From a checkpoint of a small transformer trained on Wikipedia.
Size: 8 layers, width 64, 2 heads of 32, MLP 256 tanh GELU, vocabulary 2048, 0.547M parameters.
Architecture: LayerNorm before each block, learned positions, biases, tied embeddings.
Training: a variant of SOAP for these matrices, 86M tokens, 7413 steps.
Each number is 50 + 10 x the weight over the matrix's rms, rounded and kept within 0 to 99. Layers, rows and columns count from 0.

# up: layer 3 MLP up, 256x64, rms 0.244, rows 52-98, columns 0-31
# down: layer 3 MLP down (transposed), 256x64, rms 0.227, rows 52-97, columns 0-31
up52:42 57 48 55 53 48 64 46 51 48 44 48 53 45 50 36 38 51 31 47 47 54 38 32 43 68 33 52 38 68 55 65
down52:64 47 57 50 35 36 48 57 45 47 59 28 45 56 65 37 56 42 49 51 48 49 73 48 59 43 52 45 53 49 54 60
up53:43 45 36 52 73 41 56 50 24 45 42 52 45 45 45 53 57 65 41 40 48 40 49 55 55 50 33 43 52 56 43 45
down53:55 44 48 56 35 53 45 55 65 53 59 45 52 64 46 50 45 58 48 47 46 51 42 43 54 56 66 64 39 59 31 67
up54:46 65 35 39 61 44 56 47 46 35 45 64 40 62 38 52 55 42 44 47 28 58 47 48 53 37 47 50 50 54 39 44
down54:75 49 59 68 46 46 46 43 49 51 37 48 46 52 41 69 63 50 53 43 55 58 56 50 49 32 45 59 36 43 34 43
up55:29 58 51 38 46 28 55 67 47 43 53 59 50 35 36 50 52 61 48 44 52 40 60 39 31 53 68 43 50 57 47 60
down55:42 38 59 53 48 57 57 44 62 71 42 47 27 29 53 75 59 53 62 56 52 64 58 52 54 42 44 50 56 48 29 48
up56:62 57 47 45 54 37 35 57 41 43 46 38 44 49 44 41 59 20 38 48 54 49 47 43 45 47 27 51 53 49 53 32
down56:40 45 55 44 50 49 31 58 41 47 36 51 38 49 46 65 38 51 58 69 36 39 53 61 55 39 38 60 51 52 56 42
up57:48 72 60 44 55 47 51 57 27 59 52 73 49 66 66 55 40 53 49 67 45 49 66 47 49 62 50 38 42 49 48 56
down57:41 59 39 46 55 49 48 43 33 61 34 51 58 62 40 51 32 33 36 75 51 43 54 46 57 56 51 49 34 40 36 43
up58:61 36 60 51 52 39 66 47 26 40 49 46 55 53 55 50 49 47 59 45 53 42 46 49 64 52 36 34 51 57 56 46
down58:44 35 35 48 49 49 54 54 60 51 54 62 51 39 31 43 48 63 45 55 47 45 48 56 50 41 60 47 46 49 69 61
up59:39 52 63 35 40 43 31 31 48 55 40 28 52 53 30 60 63 31 43 34 48 67 39 52 32 58 55 51 40 40 63 54
down59:57 32 44 50 39 53 58 58 68 46 64 56 54 64 45 41 34 50 54 59 62 59 47 61 45 71 56 49 51 32 49 60
up60:36 54 57 53 53 45 50 61 65 43 54 45 55 45 44 57 45 24 46 74 62 50 53 41 76 47 48 46 57 48 46 52
down60:62 45 56 57 53 59 52 66 61 54 48 38 68 39 59 42 39 50 52 49 36 62 54 47 45 64 42 47 48 52 46 53
up61:41 47 42 53 49 60 50 55 47 41 45 55 59 40 55 48 60 64 54 52 59 31 54 39 55 53 51 48 47 48 35 51
down61:56 52 37 63 46 49 57 46 48 60 61 45 39 61 39 38 58 38 45 29 46 50 42 57 50 46 50 41 53 49 31 47
up62:38 43 58 49 44 34 55 43 58 50 54 72 45 55 60 56 65 43 53 51 32 51 50 47 45 69 63 52 49 66 53 51
down62:67 66 52 52 55 47 43 52 51 47 48 50 51 56 57 53 29 54 55 36 48 43 61 54 38 51 38 67 46 43 58 54
up63:51 45 58 51 48 59 57 43 45 42 50 49 55 60 58 52 51 45 49 49 54 46 47 44 55 36 50 56 45 48 52 51
down63:49 52 47 46 44 61 53 48 44 47 51 51 52 39 53 51 48 41 52 45 56 50 47 34 45 42 45 51 49 60 49 47
up64:51 47 52 49 50 54 52 54 35 58 49 58 45 34 26 50 41 52 61 49 47 44 52 56 47 59 43 49 39 58 41 70
down64:57 51 42 53 53 55 37 60 51 48 50 64 50 63 60 58 46 55 68 39 35 49 18 44 45 49 39 45 46 35 57 46
up65:41 49 65 55 47 49 61 49 50 31 35 50 47 50 52 59 32 61 48 54 59 46 53 41 45 63 56 48 34 47 43 55
down65:47 51 47 54 55 49 37 45 46 59 57 64 55 49 57 47 45 42 47 34 74 52 56 50 59 60 55 54 34 45 43 46
up66:39 47 36 54 38 62 68 32 58 46 51 48 44 46 32 45 35 51 45 63 40 44 72 46 37 44 49 57 40 35 56 55
down66:22 31 51 43 52 44 51 31 57 40 66 52 38 57 46 56 62 35 39 66 54 62 34 63 52 47 61 63 55 61 31 49
up67:46 39 66 67 51 49 30 40 37 48 41 39 45 44 45 61 41 52 46 66 43 68 39 33 67 51 49 42 60 49 37 43
down67:58 47 58 57 55 67 49 48 63 47 53 42 52 43 48 46 44 48 42 28 58 41 50 39 53 35 52 50 70 39 54 44
up68:58 48 54 48 65 36 37 53 60 58 40 53 43 46 46 37 37 45 34 56 46 64 45 55 42 52 55 48 47 50 67 47
down68:60 63 56 52 37 49 54 37 62 66 63 32 42 24 35 45 54 46 51 62 39 51 62 36 42 36 68 54 53 45 64 43
up69:50 44 49 46 65 54 51 57 55 53 47 50 50 52 48 53 54 57 56 58 56 55 59 48 46 53 55 54 51 61 56 50
down69:56 51 50 50 49 54 63 48 49 44 52 45 55 48 53 51 49 40 55 51 45 65 47 43 44 55 55 52 57 61 53 44
up70:57 49 52 49 51 39 51 68 54 15 33 37 56 50 45 36 64 30 47 54 44 35 50 29 41 67 41 43 53 33 47 22
down70:68 59 57 63 52 45 40 61 45 54 70 49 39 43 56 63 46 62 53 26 44 57 54 44 43 47 39 58 54 49 58 51
up71:66 61 41 51 58 48 49 52 52 58 42 37 38 46 51 49 55 50 66 58 58 43 42 58 61 32 58 60 45 39 44 59
down71:46 55 35 56 30 61 40 64 68 57 31 58 45 54 62 35 47 51 59 59 42 63 49 66 36 48 53 56 43 49 48 59
up72:42 45 55 44 38 55 35 56 58 43 55 52 56 58 39 37 37 47 60 62 46 53 66 33 56 25 46 47 45 44 60 39
down72:49 38 54 26 65 61 47 40 39 57 49 64 39 50 50 60 56 46 55 22 49 33 38 56 52 62 49 53 41 45 61 62
up73:57 46 61 60 48 50 47 40 56 39 36 39 35 32 54 33 57 60 39 62 42 50 50 40 55 53 70 63 54 40 51 54
down73:48 50 48 48 55 46 46 41 50 37 45 41 63 47 52 44 45 51 59 59 49 52 69 40 40 46 58 64 48 44 36 59
up74:42 61 36 34 49 44 48 62 42 40 54 42 42 56 48 43 60 46 21 46 52 55 43 39 40 34 52 58 54 49 50 47
down74:39 38 40 61 48 59 38 46 44 51 47 51 56 52 44 62 48 56 59 53 53 56 33 42 61 59 44 51 55 58 66 62
up75:58 47 51 41 50 53 47 45 46 28 50 49 46 43 67 40 57 59 55 47 43 43 46 43 43 56 47 52 20 49 52 54
down75:47 58 41 43 66 47 52 38 62 61 42 53 59 66 52 48 41 51 58 68 58 65 47 43 37 48 49 43 53 40 48 47
up76:39 59 55 56 48 34 39 53 54 49 39 51 43 25 51 47 46 67 47 45 37 44 49 32 61 38 50 45 42 56 44 41
down76:60 34 49 59 49 32 74 60 54 31 58 39 49 55 61 41 45 48 58 51 41 64 45 45 49 68 51 65 48 52 62 44
up77:52 58 47 64 54 44 66 52 37 52 51 45 52 62 51 36 71 63 55 54 57 43 59 61 47 34 53 32 41 63 43 55
down77:46 54 48 42 60 48 50 52 38 65 63 48 43 57 37 73 58 43 46 44 58 55 37 78 45 47 44 52 54 47 33 40
up78:56 65 43 36 46 42 29 43 50 43 47 51 25 61 39 46 37 65 36 52 70 48 49 41 36 54 55 47 37 45 47 49
down78:46 40 50 63 44 38 63 53 57 65 34 51 45 37 53 62 59 66 61 58 56 54 53 51 42 45 55 65 66 44 42 51
up79:36 51 58 48 57 33 37 40 50 38 59 37 50 64 50 59 61 48 43 50 56 32 43 65 51 57 43 36 45 32 58 31
down79:42 45 39 46 25 61 63 34 50 58 54 65 58 67 49 36 48 67 52 64 36 49 55 54 39 40 37 42 62 53 45 65
up80:45 37 48 59 46 47 50 57 68 28 45 46 35 49 46 47 52 50 42 43 52 33 50 58 42 52 64 53 65 47 66 59
down80:58 54 61 57 33 47 44 47 66 52 65 64 41 50 49 56 57 64 34 65 53 71 60 54 48 37 51 53 38 63 41 46
up81:52 71 49 54 51 33 58 79 64 60 60 71 62 60 47 55 42 48 27 61 41 62 42 48 60 50 40 34 42 53 57 47
down81:30 55 46 57 58 52 40 51 62 49 45 61 34 61 48 36 58 42 47 68 32 61 53 53 57 51 61 27 40 35 42 44
up82:39 57 57 54 51 57 37 46 44 62 53 53 41 51 53 34 62 37 66 52 64 52 64 46 58 40 52 45 37 37 51 45
down82:43 77 56 45 50 49 62 49 43 53 76 37 63 49 42 44 44 52 58 53 53 43 52 29 34 49 67 53 60 40 64 37
up83:38 45 51 42 53 43 50 61 55 53 55 40 48 40 32 63 51 52 40 47 38 54 44 63 52 43 38 47 45 42 49 55
down83:62 51 52 53 36 40 45 74 32 55 41 52 55 56 36 54 41 68 64 54 47 54 67 42 48 52 51 42 67 45 51 36
up84:50 50 34 49 52 53 49 36 37 56 50 53 44 43 55 53 48 54 56 56 63 46 47 59 40 50 22 46 21 50 37 38
down84:52 40 51 54 43 34 45 63 57 49 51 54 41 59 40 54 60 40 30 44 30 41 56 44 54 41 49 60 70 48 62 52
up85:43 45 62 38 56 36 55 55 38 35 43 56 70 50 43 62 29 46 56 53 52 54 36 59 56 31 54 38 45 55 55 47
down85:52 67 30 52 58 67 48 38 56 45 44 42 57 62 47 58 66 29 40 36 55 47 49 45 70 70 39 57 43 56 48 69
up86:35 60 58 35 53 25 44 38 53 44 46 51 46 42 49 45 44 27 49 58 54 42 33 43 65 45 51 40 58 53 51 46
down86:47 52 51 53 57 59 59 65 62 43 54 42 61 52 59 30 54 48 33 41 53 61 63 58 72 71 72 58 49 62 62 44
up87:31 38 45 44 40 43 39 37 48 56 60 50 59 39 37 31 41 52 50 31 52 63 39 52 39 50 60 52 34 43 42 28
down87:67 69 62 66 35 60 50 29 81 61 52 37 24 55 60 30 37 52 60 57 51 61 67 30 19 36 56 40 51 58 30 28
up88:54 44 56 52 56 53 62 48 33 40 60 42 48 61 49 56 34 64 52 53 51 31 43 46 48 30 30 45 58 49 46 51
down88:61 52 50 47 44 38 40 64 53 64 48 50 58 48 48 50 53 36 57 78 64 70 51 48 61 55 57 62 47 42 27 52
up89:57 60 39 54 43 53 43 48 64 43 42 51 44 40 39 52 63 41 29 58 45 58 46 48 42 56 52 43 40 49 55 53
down89:42 60 49 48 57 49 47 61 37 45 40 44 61 58 45 51 51 54 47 48 56 62 34 49 44 57 40 57 46 44 28 37
up90:51 36 68 48 57 32 42 55 41 43 61 47 37 68 49 59 59 44 62 60 44 66 37 35 57 45 52 23 40 60 43 47
down90:51 58 40 37 69 50 62 26 32 62 66 41 33 55 45 46 55 61 60 49 38 32 40 41 42 42 45 39 45 74 50 44
up91:64 62 32 67 43 45 41 46 42 50 37 55 67 37 41 41 55 64 36 71 30 54 53 36 54 44 40 50 79 51 51 47
down91:46 30 49 52 50 35 51 44 46 47 46 46 73 28 32 39 60 75 49 58 46 40 43 28 38 69 58 26 57 27 43 72
up92:55 69 37 46 45 47 63 65 50 59 72 51 49 58 30 28 46 58 38 59 52 49 59 44 58 53 74 57 50 53 63 55
down92:39 54 47 49 36 46 45 48 40 41 40 57 47 53 32 39 53 48 35 63 46 53 58 63 74 53 47 50 48 39 49 37
up93:63 46 65 33 45 51 69 47 30 43 61 49 48 43 45 46 74 47 55 66 41 49 46 45 50 43 54 58 52 60 48 52
down93:56 37 39 48 36 72 62 43 56 51 39 64 46 50 30 45 61 51 29 31 53 66 52 61 58 51 41 45 45 61 43 56
up94:38 49 57 53 42 51 45 34 30 56 50 44 59 43 55 51 43 62 41 55 44 31 32 63 40 40 41 42 61 47 43 59
down94:54 58 55 50 59 39 54 54 56 44 55 53 55 54 60 51 54 55 30 44 49 53 41 56 49 28 53 39 52 68 58 59
up95:33 54 45 47 50 33 68 47 39 65 60 53 67 52 56 65 69 50 37 45 41 66 44 43 53 59 52 48 41 53 66 45
down95:46 47 63 48 52 75 49 75 54 49 23 72 48 49 33 46 55 22 43 47 36 55 45 43 37 52 57 59 58 47 43 63
up96:45 42 45 58 64 59 46 40 54 52 67 54 68 58 58 50 48 48 50 56 32 49 47 50 43 62 42 40 41 37 40 68
down96:52 41 41 60 64 52 30 36 59 44 60 60 57 53 63 56 31 48 39 59 51 49 58 67 37 51 51 41 48 44 62 65
up97:43 35 52 38 41 57 38 51 70 48 51 55 48 42 30 64 52 22 37 57 47 45 53 52 30 41 35 48 50 34 52 52
down97:56 52 52 59 36 38 50 69 46 58 74 78 57 59 67 54 38 49 51 56 60 63 71 44 65 56 58 57 43 47 55 69
up98:36 54 58 61 55 46 54 53 56 41 52 47 46 39 46 56 40 55 50 42 46 75 47 45 34 66 35 56 37 60 43 64